Part of a small language model's weights.
Size: 10 layers, width 96, 6 heads of 32 (1 for keys and values), MLP 256 SwiGLU, vocabulary 1777, 1.51M parameters.
Training: a variant of Muon for these matrices, 100M tokens, 3055 steps.
Each number is 128 + 24 x the weight over its row's rms, rounded and kept within 0 to 255. Layers, rows and columns count from 0. The size above them is the row's rms in percent of the matrix's.

# layer 4 attention query, 192x96, rms 0.105, rows 0-10,32-42,64-73,96-105,128-137,160-169, columns 0-95
size [ 88  75  82  90  93  96  72  86  97 104  99  68  53  61  73 106  93  71  84  89  79 116  86  69  90  88 101  81  75  91 111 100 139  88  86 104  94 107 102  94  85  87  93  88  91 110  92  91  95  76  84  70  80  82  97  89 115  79  86  80  86  89]
[[166  75 130 127 124 131  91 154 164  90 129 125  97  87 110 139 110 106 115  94 146 107 115 133 131 131 118 164 166 126  91 144 128 112 147 132 160 130 143 135 108 164 139 147 113 108 133 101  68 112 143 148 120 126 133 161 128 122 117 140 120  93 146 104 117 141  85 112 144 123 132 153 119 108  68  93 167  98 129 107 126 115 153 114 148 128 114 154 178 107 111 123 187 130 110 161]
 [129  86 135 134  85 112 113 131 106 103 137 104 111 106 158 111 127 148 138  98  75 151 132 115 117 157 125 108 130 140 153 135 141 121  78  96 161 128 111 158 133 139 178 129 128 209 125  91 132 148 140 182 121 114 115 133 169 156 157 119 115 122 144 114 100 112 137 142 125 114  99 129 149 152 105 109 141 104 121 148 157 150  92  95 159 167 108  93 125  98 119 126 143 103 127 103]
 [124  86 147 111 146 178  94 116 158 120 128 140  87 170 133 123  91 180  94 153 105 103 138  89  89  75 138 142 158 122  90 154 127 148 150 134 103 130  94 164 109 106 102 104 158 135 102 119 168 151 101 129 121 126 104 145 147 150 113 154 155 118 103 133 150 128 109 141 134 113 156 135  91 115 120 110 148 126 138 128 157 158 138 132 104 103 107 128 158  97  92 150 144 117 141 159]
 [164 110 128 141 105 107 121 146 121  87 152  87  99  89 134 123 121 114 115  96 123  97  93 103 144 160  92 129 170 142 143 133 109 115 145 130 166 131 126 120 133 156 160 181 125 144  82 103 108 113 150 137 106 112 120 149 157 115  95 124 128 118 157  81  92 151 131  99 156 135 129 175 101 112  68 144 167 122 156 108 145 177 147 117 148 139 133 116 157 110 121 122 117 143 139 141]
 [143  99 138 129  93 120 101 122 142 117 143  99  95 102  97 144  91 120 114 108  91 111  48 165 128 149 102 144 132 147 150  90  96 140  97 108 127 108 148 121  94 185 167 104 119 149 135 105  92 132 150 122  90 120 159 169 126 111 146 135 135 129 121  93 121 146 125 137 109 126  95 135 150 139 122 143 161  83 140 132 160 131 155 107  83 131 102 146 106 148 119 148 135 122 158 127]
 [138 127 111 121 128 102 124 179 119 142 127 119  90 107 158 104 104 104 154  75 135 100 151  86 118 127 117 115 108  99 114 110 120 145 137 104 144 123 166 142 126 152 164 123 153 130 148 120 166 115  99 122  69 126 122 172 108 115 140 110  76 144 136 143 132 147 144 134  85  88 153 130 168 167 153 108 157 136 124 141 133 126 121  98 132 163 161 128 152 133 106 138 106  74 152 163]
 [137  85 118 107 127  84 141 149 141  51  80 121 115 111 171 104 123 147 146 114 129 108 117 125 119 113 125  97 138 104 130 153 151 138 145 114 151 136 130 104 164 158 145 158 137 127 136 144 135 110 151 139 115 148 117 166 122 178 115 102  90 127 138 138 117 115 114 120 133 135 109 160 105 125 140 126 177  85 144 158 188 115 134 145 130 104 115 135 145  61 125 128 137 165 109  93]
 [163  99 125 133 122 100  96 163 146  83 108 133 115  88 141 139 100 133 122 106 187 102 101  94 184 106 119 127 184  85 110 142 121 147 114 129 131 145 142 116 137 138 128 142 110 157 151 128 113 130 121 145 125 103 119 147 150 146 148 110 100  98 111 126 123 130 129  98 149 125 115 113 139 150  90 123 141 105 100 122 191 151 135  79 121 120 133 165 156  80 111 130 148 127 170 155]
 [152 138 150 122 106 101 150 116 144 135  89  95  87  90 114 141 142 145 143 117 169  77 115  93 100 144 115 122 113 142 143 127 124 182 131 114 167 138  93 101 168 125 152 176 148 140 128 145 136 143 135 146 158  92  86 116 139 128 118 154 112  96 121 115 114 140 154 139 119 108 119 182 161  94 111 141 144  95 125 113 150 163 134 130 140 125 142 154 161  90 145 143 182 124 128 100]
 [161  86 137 133 145 126 105  90 151 158 152 122 167 137 109 144 102  99  93 117 148 130 107 114 151 137  74 137 130 103 117 127 123 136 112 174 135 115 135 100 122 141 101 129  94  93 145 130  88 105 147  84 128 143 160 108 127 104 128 149 171  97 115 116  80 130 116 135 130 115 130 136 121  92  37  93 123 169 136 128 102 152 109 154 128 135 105 139 156 137 135 124 105 138 134 140]
 [106 112 147 112 126 116 135 136 135  86  82 129 123 133 129 114 182 141 127  97 164 131  65 118 141 132 146 103 166 157 112 148 130 151  68 174 135 182 125 127 127 171 132  58 105 134  98 102 127 167 115  93 110  83 133  78 173 127 134 133 107 142 135 143 118 115 104 123 130 112 122 167 118 132 126 116 131 114 142 123 152 108 128 140 132 124 129 131 132 143 100 126 143 137 157 112]
 [140 133 137 142 110 102 137 114 118  85 115 113 115 110 150 136 101 102 129 122 143 122 114 117 136 113  98 131 198 131 151 165 158  89  94 116 130 135 126 129 148 110 122 161 116 138 191  94 112 126 164 185 106 144 141 106 135  96 157 135  96  97 120  82 106 137 118 103 124 111 106 154 162 129  96  87 153 103 123 138 158 108 113 104 114 162 127 135  79 150 139 140  99 148  97 140]
 [148 113 122 129 148 106 146  83 117 119 161 122 154 104 182  79 145 129 132 114 168 142 137  86 145 127 105 155 145 117 138 149 124 116 120 123 133  85 128 132 154 122 161 151  82 110 159  88 156 148 112 170 135 108 114 137 147 102 117 109 126 178 136  80 132 104  94 136 101 145 112 104 137 140 109 120 124 110 122 134 108 132 119  72 135 127 165 125 130  87 116  89  88 138 101  87]
 [ 33 183 117 125 140 185  91 138 142 167  81 117 134 112 127 156 167 153 124 178 114 121 163 171 104 120 116 110 108 176 143 131 111 141 101 132  96 147 128 118 140 119 122 126 118 118 160  88 140 137 113 108 131 129 136 158 131 115 128 108  93 132 133 163  79 124 129 103 132 117 104 156 131 143 132 114 121 123 139 107 140 107  95 130 126 132 118 154  95 126 119 134 144 149 108 135]
 [153 118 107 111 101  76 146 134 129  73 137 102 116  79 158 133 117  92 101  78 182 148 135 136 151 140  93 178 164 144 154 103 173 122 125 121 176 136 125 146 132 149 147 138 126 148 133  84 108 127 135 154 136  90 128 139 127 100 136  88 112 126 140 113 130  88  94 130 105 125 107 156 162 135 121  97 122 133 142 122 135 120 119 122 154 146 128 148 123 135 130 146 107 115  81  88]
 [ 93  91 114 112 131 126 158 135 176  74 148 102  88 128 136 140  99 150 155  74 153 135 100  98  84 156 133 156 127 145 167 123 142 140 132 148 169 126 140 137 121 168 138  91 147 118 130 149  90 127 153 123 102 100 124 145 136 147 148 141  82 143 131 101 169 126 132 135 109 150 111 103  93 127 110 132 100 128 127 133 118 161 166 150 156 108 135 149 164 130 117 186 119 119 139 130]
 [161 117 133 171 159 105 103 135 117 124 171 100  96 113 118 109 115 138 122 107 141 120 105 137 134 108 140 152 141 144 122 144 127 111 113 127 171  78 132 117 169 132 209 134 138 118 128 139 105 151 105 135 135 130 107 121 143 137  90 101 110  94 132 137 166 125 138 106 135 108  78 150 143 156 108 104 140 112 142 155  93 159 153  88 113  94 102  98 154 106 113 169  89 126  92 115]
 [146 164 119 121 128 117 137 140 137 100 123 134 112  95 160  94  73 107 139 107 162 148 105 145 157  84 104 140 148 142 113 120 112 147 146 152 143 177 109 143 135 154 140 121 125 158 119 149 129 111 128 122 169 131 113 145 128 134 196 117 116  65 164 129 136 104 132 145 106 102 112 141 128 104  92 142 110  98 123 125 138 110  66 123 124 168  96 106 140 110 126  94  95 132  94  98]
 [176  99 116 121 120 129 146 119 166  86 152 170 137 120 117 115 136 103 164 110  98 145 113  96 185 163 105 178 163 151 113 191  99 136 130 150 133 140 107 105 137 130 142 127 116 127 169 149 114 143 121 133 101 123 123 123 136 122 125 151 157 134 120  90 120 118 102 154 129 175 131 147 155 138 105 103 107 133 124 108 152 119  74 103 110 151 119 130 101  96 155 137  84 163 136 137]
 [131  82 119 122 111 102 148 172 117 133 156 125 137 116 139 188 163 131 113 117 123 138 120 100 132 141  97 148 132 100 128 133 153 126 147 154 118 136 143 119 115 120 178 152 117 146 173 177 130 143  84 119 131 113 109 132  92 132 150 169 127 118  82 109  99 130 111 153  97 158 141  94 127 116 109 116  90 101 151 130 124 133 162 126 127  89 122 155 133  85 151 150  98  61 148 138]
 [149 103 169 153 120 108 116  92 146 102 166 122 137 134 143 152 143 122 133 113 123  71 131 120 134  87 104 112 144  72 145 116 124 122  80 129 122 139 141 127 117 135 121 126 133 132 150 102 124 128 147 114 124 134 122 136 103 138 127 192 104 125  95 155 112 117 132  79 151 144 144 133 169 114 111 118 157 136 122 149 115 124 112 131 151  59 121 158 128  94 191 142  61 108 120 130]
 [143 138 161 112 119 115 144  88 170 118 123 147 122 184 151 116 148 140 160  79 136 142  93 119 125 138  92 112 176 170 164 134 131 114  84 146 146 130 191 128  99 107  81  76 133 138 116 123 112 124 114 125 114  69 112 119 154 154 135 130 139 148 150 100 160 137 100  90 125 130 136 129 129 129 126 116 134 163 107  78 105 111 107 135 133 168 111 145 132 124 111 128 115 132 137 130]
 [166 130 168 127  90  86 142 137 173 104 109  69  94 131 139 140  96  89 132 128 137 108 138 125 162 159  89 138 140 124  97 134 126 116 149 129 172 143 111 127 127 153 129 156 102 130 128 137 129 151 158 116  96  83  85 110 114 149 111 102 130 133 134 146 141 119 150  85 126 149 173 149 172 158 148 113 159  82 138 118 146 127 110 146 142 134 155 141 157 127  93 148 171 133 129 138]
 [172 120  97 169 126 118 117 103 118 136 135 103 115 109 139 121 132 128  99 130 144 134 133  83 158 202 130 120 153 134 143 152 111 144 138 131 152 120 142 150 103 150 188 113 125 129  97 146 136 116 124 145 161 139 131 137 104 193 106 125 146 110 125 116 191 112 137 135 152 103  98 131 164 119 168  84 128 127  91 135 130 146 104  88 103 139 104 100 158 149 103 129 119 102 125 102]
 [ 93 115 159 123 142 146 138 111 178 177 113  99 126  90  99 156 117 107 118 128 147 104 171 131  97 115 119 161 100 135 118  99 155 145 166 119 113 140 112 149 163 114  62 170 128 152  93 131 119 129 133 117 163 106 157 130 124 151 131 141 114 167 129 157 141  98 124 149 133  94 150 107 127 133 134 185 137 147  97 131 155 113 173 140 132  82 109 143 116 125  98 132 142 136 104 109]
 [172 111 128 146 113  97 154 106 134  83  74  99 128 104 141 155 114 136 114 122 155  89  96 126 179 196  90 137 142 133  94 107  97 108 155 134 157 150 140 143 140 163 119 165 110 144 151 103 101 137 115 160  88  75  99 134  87 135 110 111 147 132 119 123 125 140 122 121 134 159 115 173 143 145 133 110 150 104 121 115 107 115 137 100 139 128 140 107 167 140 120 134 104 127 115 125]
 [137 124 160 123 125 158 139  81 159 167 117 144 112 117 118 138 100 134 115 142 161  99 148  87 152 181 111  81 107 147 133 152  98 209  85 139 134 136 168 135 130 135 147 145 111  87 137 138 136 143 101 132  98 101 133 136 116 166 112 106 155 104 158 154 168 144  85 127 171 114 101 149 119  88 121 138 133 147 144 164 121 120 138 114 146 138 129 110 122 143 129 123 137 117 152 118]
 [136 126 117 121 110  95 100 129 116 101 133  70 112 111 120 175 115 146 126 133 181 122  99  81 109  95 129 158 138  96 133 162 100 172 147 104 125 138 137 130 109 149 151 166 138  42 135 154 134 169 108 139 119 131 136 151 126 177 140 110 103 142 133 101 144 134 138 130  95 135  91  89 112 169 149 127 110 120 135 144 104 137 131  93 119 139 128 104 167 154 125 130 123 117 120 131]
 [129 117 143 110 134  79 162 101 169  91 101 108 121 158 154 162 122 123 150 107 136 124 126 125 126  91 143 138 179  48 173  96 122 151 114 110 142 114 156 123 100 138 115 149 134  96 174 159 131 155 122 169 122 125 144 107 112 149 127 154 112 115 137 136 121  85 140 121  91 147 157 146 139 121 150 110 145 137 150 139 108 131 105 179 123 166 118 135 133  98 127 154 139 144 147  98]
 [153 140  87 127  99 122 119 157 142  96 180 109  98  96 192  89 105 101 116  48 154 121 102 105 154  80 133 164 170 117 128 142 109 107 115 141 155 145 140 162 154 134 149 159 109 140 125 110 102 119 123 139  94  99 144 157 116 126  89 105 133 153 152 101 138 111 164 130 130 131 131 129 136 116 133 145 142 133 106 135 174 124 113  97 132 131 122 130 124 110 122 106 127 120 162 145]
 [133 108 102 106 119 118  96 130 126 161 103 135 109 111 151 127  98 102 104  77 181 106 105 143 161 147 103 171 112 131 104 145 151 130 108 159 177 152 162 152 125 100 181 161 113 148 138 126 103 141 145 116  99  92 107 176 107 178 106 116 129 110 120 145 141 148 128 108 114 118 124 105 121 113 133 122 113 129 143 108 149 173 133 109 108 117 162 145 136 109  72  94 147 116 128 110]
 [165 106 148 131 151 162 127 129 108 152 132 120 115 104 186 120 120 165 114 133 120  83 107 120 166 124 108 121 147 117 131 123 142 137 102 133 153 143 160 125 142 126 137 122 135 129  75 130 146 187 140  97  84 126  90 133 117  85  87 110 124 125 138 136 169 158 138  97 143 148 151 157 182 144 123 112 163 116 142 115 109 111 132  61  95  85 135 123 122 113 101 127 124 158 123 134]
 [127 135  99 161 162 123 132 107 127 141  99  98  74 108 116 113  96 126 116 122 155 149 144 165 164  99  84 145 117 110  91 161 135 158 145 146 131 158 144 128 131 151 129 127 109 105 132 122 139 161 153  86 131 118 145 157  70 184 104 135 130 109 134 150 133 101 149 108 123 136 110  96 101 123 116 135 152 156 167  90 148 128 112  94 135  94 114 122 184  93 104 105 126 110 148 136]
 [180 146 163 168 119 147 159 125  99 174 115 105 144  75 119 109 134 117  95 143 141 149 150 126 158 121 156  81 154 147 118 162  69 139 121 152 117 170 132 182 108 183 165 116 135 101 135 136 143 102 131 128 132 162 132 152 116 141 110 160 105 111  79 136 126 140 131 139 107 137  70 123 132 127 104 123 127 116 120  98 137 123 108 100 126 144 152 141 143 116 118 128 119 121 144 152]
 [124 107  98 181 121 116 154 130 103 172 114 144 138 141 190 134  95 119 142 140 147 108 118  83 160 109 162 123 116 114 127 123 171 140 150 128 110 141 122 156 116 167 159 122 141 104 141 149 186 145 147  99 129 127 131 155 138 148 115 137 114 142 119 171 152 163 138 117 122 103 104 135 129 105 152 100 167 134 172  91 139 145 137 155 112 112 146 165 134 103  98 176 131 134 172 129]
 [132 125  94 156 134  96 146 122 116 114 110  88  99 128 125 130 158 113 142 131 151 160 180 149 166 106 106 147 120 152 100 166 109 147 141 147 123 129 141 119 133 145 132 129 152 105 117 140 136 113 135 110 101 113 108 157 100 129  96 147  63 104  99 124 152 128 126  97  89 133  71 137 137 101 130 160 147 175 168 102 113 122  95  99 132 125  81 142 125 125 140 119  63 108 129  99]
 [168 145 110 130 123 103 119 123  93 177 136 133 122  87 146  77 134 139  98 139 104  88  97 139 147 150 168 115 122 128 144 169  84 113 104 128 118 136 113 108 134 139  75 129 122 149 102 149 135 105 121 148 141 160 128 130  82 150 148 177 123 131  97 123 152 181 146 152 122 106 111 118 133 150 110 130 104 140  92 112 101 105 114  76 119 118 128 109  94 174 146 128 103 121 135  99]
 [136 111 133 106 132 129 138 101 110 117 136  79  96  76  99 141 139 104 104 120 122 123 142  94 148 124 117 133 131 111 146 176 134 139 149 119 116  85 159 109 122 147 115 107 145 107 126  92 104 148 152  93 139 168 154 152 105 135  89 133 135 158 121 154 117 119  94  79  69 169 107 118  90 167 131 129 107 172 111  84 168 137 116 142 150 143 122 137 159 131 127 113  95 120  95 125]
 [132 157 115 147 128 135 185 108  97 128 123 102  96 123 134 129 128 137 119 147 155 131 143 117 143  53 116  96 136 114 143 146 163 165 147 120 115 176 153 145 154 142 168 133 154 119 165 138 126 108 133 140 109 141 107 183  99 131 112 119  94 110 126 124 118 141 164 107  61 152  91 112 140 134 137 129 169 170 153 153 143 119  91 113 133 126 107 123 155 137 104 138  99 131 149 100]
 [140 127 136 138 142 113 154 106 119 128 134 118  88 106 170 114 114 144 121 163 154 132 114  74 154 138 157 162 159  83 151 115 121 160 142 178 126 148 164 124 101 132 140 106 121 119 136 102 146 138 142 105 102 101 138 135 112 153  67 133 112 126 151 148 111  87 136  96 162 152 109 122 121 119  93 102 144  61 147 104 149  97 134 152 148 109  86 141 139 122 110 124 154  81 120 129]
 [179 142 176 125 106 142 155 125 140  95 139  91 126 100 137 105  98 144 162 126 135 146 154 117 182 162 107 149 121 109 146 102 121 139 124 163 131 146 146  98 142 108 116  78 132  76 130  69 126 109 165 119 138 119 120 121 118 122 127 129 151  97 158 148 121 113 146 124 139  96 144 162 114 138 135 154 119 104 182  94  95 105 107 160 142 164  96 148 150 137 127 122 144 110 132  96]
 [131 108 120 143 117 115 125 138 146 131 124 109 122  93 110 140 120 140 119 110 127 132 132 133 112 152 117 163 131  93 108 186 147 111 153 155 157 111 116 126 141 169 126 121 142 108 171 130 107 151  81  77 116 150 113 154 102 148  91 127 139 153 141 129 168 108 154 159 167 128 166 119 165 112 139  84 104 116  99  76 138 111 123  88 132 167 119 117 137  75 102 119 120 103 113 179]
 [138 116 126 149 125 107 136 117  78 120 111 168 131  90 137 138 140 159 125 114 179 114 141 133 156 150  83 124 140 153 141 180 116 131 131 121 132  87 153  93  90 126 170 108 107 108 140 114 167 130 137 118 149 195 121 138 118 130 136 107 139  98 105 115  94  81 119 113 105 134 149 157 153 176 129 117 183 115  93 110 116 152 106  82 141 116 132 128 128 148 134 142 114 153 107 120]
 [114 157 154 138 155 177 181 104  99 145 115 157 179 125 119 106 177 169 107 134 124 161 171 117  80 117 104 122 129 147 110 131 123 163 142 148 105  98 132 194 125 104 157 121 162 135 133 130 135 119  95 151 141 156 155 140 130 113 114 138 128 112  81 143 131 139 137 141  94 133  98 118 126 145 141 111 121  96 113 113 106 134 167 113 127 120 147 125 102 146 122 144  70 125 113 144]
 [106 124 141 141 116 120 164 115 119 125 128 119 132 115 175 148 127 169 120 160 150 111 148  86 133 160  77 147 109 105 137 155 116 154 117 118 102 133 162  98 172 163 181 161 136 131 128 155 124 147 113 102 141 150 108 114 154 184 140 131 111 117  99 151 163 117 150 133 135 126 118  80  86 162 142 154 144 154 117 123 149 164 114  99 128 115  94 122 166 123  94 150  96 139 153 112]
 [140 161 137 138 106  89 168  98 105 135 102 135 113 118 144 115 113 121 148  75 146 154 126 137 128 129 122 142 160 164 130 139 120 125  95 157 149 108 146 147  78 116 154 115 122 108 120  90 138 101 131 107 118 181 144 128 157 139 108 129 140 123 116 153 135 127 104 114 111  89 128 172 142 152 131  98 165 107 126  92  92 116  72 117 104 170 126 114  97 149 124 152 111 168  66 129]
 [128 118 124 161 112 102 120 133 139 124 179 119  92 136 172 129 168  94  73 139 115 102 121  92 100 142 122 183  81 124  69 150 145 120 126 127 118 149 159  99 137 151 122 160  86 133 131 118 109 115 143 174 109 141 135 128 128 125 108 150 150  93 129 121 124 121 135 108 109 101 128 119  98 131 147 156 146 178 109 129  87 141 122 146 146 119 105 125 124 139 150 149  70 143 136  89]
 [145 148 163 141 132 114 133 119  90  71 136 150 131  82 143 127 149 133 167 124 140 169 103  84 151 173  70 153 134 137 174 132 122 137 134 113 163 134 128 123 123 165 127 117  85 116 113  88 126 148 112 155 129 149 135 132 109 152 107 103 150  98 151 141 135  96  76 109 128 115 133 151 134 139  95 144  99 103 106 101 135 125 127 129 129 100 102 102 125 154 105 159  98 150 112 174]
 [170  98 143 139 143 126 163  99 108 166  94 123 146 134 149 119 135 164 109 135 137  93 197 135 113 122  98  98 181 118 143 149  92 187 122 137 128 161 160 151 139 163 138 124 124 124 140 140 135 157 113 138 139 123 139 129  93 151  91 128 133 118 150 155 102 105 144 120 129 127 136 143  90 130 140 169 129 153 125 118 147 140 129 109 166 118 102 121 157 154  93 189 115 102 133  98]
 [220 121 146 117 159 113 174 126 150 119 112 125  99 107 133 128 117 118 139 114 159 127 131 136 146 128  96 133 158  96 166 172 114 119 135 162 141 130 140 152 101 113 173 115 143 112 113 124 129 163 138 114 145 149 134 110 155 164 134 144  75 108 108 118 107 100 166 141 114 159 116 152 141 103 105 110 178 116 120 120 118 124 139 115  95 125 111 113 126 135  81  97 173 152 152 118]
 [ 88 109 164 135 135 149 111  84 123 148 114 158 117 121  67 178 108 143 180 118 130 163 168 106 131 121  90 113  82 108 139 163 111 164 127 106 134 120 116 107 133 136 119 142 156 131 120 149 111 122 128 119 110 112 103 142 124 166 135 133 134  80 117 132  98 109 134 109 123 130 108 110  78 148 149 180 142 127 145 165 145 139 139 136 127 107 101 160 145 109  98 182 153 114 119 111]
 [128  99 112 125 124 115 126  79  80 155 110 140 116 120  82 165 101 107 170 120 130 151 143 109 122 151 107 140 140 119 123 126  95 146 117 101 146 139 125 106 133 149 156  79 132  94  80 107 142 101 128  92 163 135 120 122 134 139 180 131 136 166  76 130 140  93 134 120 129 107 127 125  93 152 133  90 100  96 127 150 108 132  85 126 135 112 119  97 146 125 132 163 133 149  81 175]
 [145 113  67 131 136  99  87 172 106  90 134 108 110 124 147 101  96  50 126 158 168 114  98 149 153 114 106 131 177 138 125 145 121 103 113 113 136 130 109 110 154 142 141 143 103 112 139 115  82 113 145 122 102 145 121 151 117  95 142 164  70  95 150 138 122 125 129 120 118 138 154 154 144 120  96 127 155 121 111 114 138 135 144  98 149 139 108 120 165 110 134 170 129 135 154 146]
 [173 128 138 167  93 127 111 121 129  78 151  86 112  90 151 115 125 122 133 107 138 122  98 114 138 133 131 124 172 138 117 166 127 129 119 145 148 104 103 109 131 145 177 146  90 181 179 132  97 108 144 172 104 134 130 146 127  97 129  95 117  99 128  75 114 120 119 120 164 131 138 135 153 145 114 108 148 127 125 125  81 155 118  98 117 123  97 130 123 161 167  92 129 128 120 172]
 [ 96 150 156 100 168 132 116 121 122 154  85 113 153 174 127 136 136 147 111 160 150 124 137 140 113 133 122 103 101 139 153 104 120 136 110 111  75 135 120 214 175  89  86  90 138 122 127 115 120 142 145 107 158 124 149 121 117 144 135 145 131 121  87 186 139 162 125  90 142 146  98 121 110 129 126 149 141 139 146 129 133 150 120 158 121 136 135 133 137  86 127 165 136 162 126  93]
 [143 103  95 109 116 100 130 115 120  69 163  98 100  66 171 114  96  91 118 104 167  99 111 139 140 133 106 128 148 114 126 155 151 129 151 119 186 141 138  77 149 119 140 165 107 158 149 124 119 135 152 140 115 113 144 158 135  93 127 151 107 126 144 120 125 150 104 133 136 141 149 168 151  89  95 110 145 113 107 104 135 145 130  87 134 125  81 147 141 121 135 142 156 137 120 159]
 [130 133  93 155 100 108 142 131 182 106 143 134 115 107 120 140 114 136 136 110 139 119 122 135 151 127 129 154 126 148 122 152 159 137 134 166 164 136 119  78 109 170 171 152 123 162 150 120  97 139 102 134 119 125 131 157 131 135 130 126 137 127 206  85 135 118 132 109 162 136 162 139 109 151 104 102 129 134  57 102  96 152 174 117 126 117  87 132 118 170 134  98 108 121 131 156]
 [191 142 146 155  90 125 105 161 113 116 134  95 159 141 170  70 102 142 142 127 161 117 118  95 137 131 143 117 123 149 103  91 125 117 168 118 104 126 123 137 154 131 133  88 113 109 126 117  93 113 163  82 133 136 109 105 144 121 148 123 102 152 123  99  98 106 124 121 115 131  97 159 144 156 121 119 108 117 145  85 155 115 163 110 171 138 120 171 100  87 122 121 127 157 132 169]
 [134 109 138 135 133 108 177 123 152 106 119 133 127 110 137  98  98 138 128  96 160  98 140 118 113  99 125 166  90 110 125 120 136 131 126 155 162 133 150 115 144  90 104 123 142 116 140  89 127 135 174  48 117 126 101 112  89 131 171 140  79 116 116 166  97 131 101 160 153 111 142 124 142 104 156 135 149 127 123 104 143 165  86  97 161 127 110 111  92 110 126 160 144 150 115 108]
 [160  99  96 132 132 111 116 149 133 106 114 112 125  92 146 160 140 127 149 109 141 145 137 129 143 135 103 124 133 104  88 165 110 112 125 147 160 104  76  93 144 157 162 134  94 116 167 122  54 113  76 142  70 114 120 101 130 123 126 116 123 140 131  99 136 123 181 124 144 105 129 119 170 148 109 145 144 130 119 109 115 132  91  67 118 131 116 160 104 140 117 111 124 164 126 131]
 [141 112 103 151  98  93 143 116 132 142 172 111  97 100 120 169 110 110 144 128 109 121 110 103 136 133 117 154 126  90 111 131 126 158 186 114 148 131 129  82 176 182 152 123 110 117 150 173 130 165 122 146  99  98  89 137  82 151 155 134 134 161 129 141 137 137 134 141 117 133 145 140 143  94 108 118 112 157 132 109 106 160 165 111 128  86  88 163 138 151  99 116 131 121  97 134]
 [151  55 102  95 126 147 104 149 119 114 153 135  96 140 143 115 121 100 137 158 121 152  96 136 168 155 126 126 158 141 127 161  98 157 122 115 149 117 150  96 149 129 171 121 101 171 118 148 128 141  94 147 100 107 126 137 138 101 122 103 121 135 146 115 155 122 114 144 132 151 130 112 152 158 125 135 121 145 196  84 108 137 118 111 139 127 138 110 201 169 121 116 113 119 113  89]]
# layer 4 attention key, 32x96, rms 0.108, rows 0-9, columns 0-95
size [ 70  83  93  91  92  95  94  93  98  96]
[[124 109 117 120 110  75  95 122  88  96  84 132 107 130 124 140 155 129 136  83 132  97 144 141 158 125 113 160 100 134 149 152 143 137  89 104 171 126 139 106 160  98 130 153  88 135 116 132 116 159 142 105 119  94  95 138 110 116 126 119 175 144 152 184 138 131 152 136 166 147 157 149 102 130 110 140 125 164 107 150 136 134 134  79 106  85 117 100 118  92 154 155 140 153 125 111]
 [157  82 107 155 140 112 101 128 121 114 133 127 107 117 132 115  93 122 155 122 140 140 152 141 160 100  97 221 121 100 151 169  86 158 142 126 141 118 146 107 141 151 107  79 126  94 135 141 146 140 137 120 110 109 152 155  84 120 108 162 140 112 153 142 122 108 138 107 131 141 135 120 159 118  76 105 112 124 137 116 149 186 121 119 153 138 128 100 172  95 119 132 134 118 104 133]
 [137 137 127 105 105 126 130 139 143 114 154 149 144 142  92 152  75 115 169 167  96 104 110 152 106 101 161  66  83 145 158  64 137 129 114  80 141 158 110 123 130 131 107 131 128 149 131 150 106 140 170 121 122 128  77  84 129 116 156 143 117 115 174 146 136 149 102 114 146 104 159 122 132 143 145 111 123 145 110 151 105 107 141 141 163 143 123 104 120 154 149 120 150 137 163 134]
 [151  83 120 149 122  83 138  97 142 121 118 155 103 142 135 141 100 159 131 162 158 105 121 103 157 122 138 120 152 101 176 182 113 150  76 119 139 112 145 122 115 124 159 144 121 131 142 165 153 115 121  90 119 131 117  97  58 178 139 132 164 132 112 186 111 137 115 101 125 109 140 126 105 139 113 108 161 125 122 131 138 148 133 104 139 128  95 136 166 105 124 173 145 133 143 137]
 [138 155 124 122 167 180  89 152 106 121 173 125 138 114 123 144 127 108 159 159 126 176 151 114 160  95 143 147 124 153 110 153 119 117 149  92 143 109 102 138 119 117 142 163 161 154 138  94 145 106  81 136 136 131 128 139 107 103 118  87 104 112 126 104  81  94 118 142 134 158 118 131 152 109 138 122 132  76 122 139 112 139 108 102 105 194 132 138 177 140 111 138 130 122  86 127]
 [122 116 164 139 127 113 128  97 137  84 157 123 135 121 158 128 109 125 140 117 104 147 131 156 115  85 129 137  95 133  84 136 106 143  89 176 175 111 171 113 109 165 145 147  69 121 143 139  88 112 119 142 120  96 136 165 103 121 125 143 117  99 137 112 123 129 132 166 122 104 132 122 145 130  71  91 133  92 151 103 125 110 105 127 113 128 117 129 106 161 162 118 112  98 108  68]
 [124 162 117 125 117 108 106 119  64 126 177  94 106 105 131 123 170 132 119 106 141 155 146 118 149 155  90 189 113 135 152 100 137 120  75 110 153 140 131  98 144 139 115 191 122 114 164 137 130 134 155 102 129 164 110 169 109 148  97  83 166  97 141 142 143 114 127 103 156 119 129 173 136 129 118 138 116 118 125 109 122 171 159 139 136  88 137 140 127 122 120 139 120 128 111 124]
 [110 105 124 146 126  94 114 144  81 108 129 124 131 118 102 130 123  86 155 152 133 119 170 124 171 111 137 112 131 154 162 153 159 134  94 104 151 125 115 123 120 156 136 129 108 143 147  92 153 123 130 123 169 125  95 133 104 123 149 112 113 111 108 150 149  95 156 140  98 120 166 166 140 130 155 118 121 125 146  96  90 134 108  74 134 182  84  69 154 132 110 156  97 132 100  98]
 [155 131 134 166 108 111 148 159 144 135  94 142 142 167 183 114 144 117 119  99 119 172 171 115 169 106 102 133 132 131 125 180 134 119 132 122 126 128 151 149 154 173 129 162 150 126 116 130 151 120 162 142 117 172 151 114 116 152 132 116 153 158  94 179 113 111 161 103 102 116 111 144 140 101  96  88 157  90 153  96 167 112  84 130 155 131 143 147 123 124 134 142 129 145 134 142]
 [126 162 127 115 136 136 109 141 116 139 120 172 151  62 136 128 129  96 129 139 115 141 108  97 145 144 121 167 156 147 129 157 155 118 131 150 169 144 180 143 136 107 113 150 148 172 109 171 149 136  94 103 117 105  91 149  97  85 101 136 170 115 123 132 116 101 112 103 106 155 161 108 127 138 112 114 126  79 131 149 128  80 162 103 126 125 100 119 111 154 164 159 131 153 119 144]]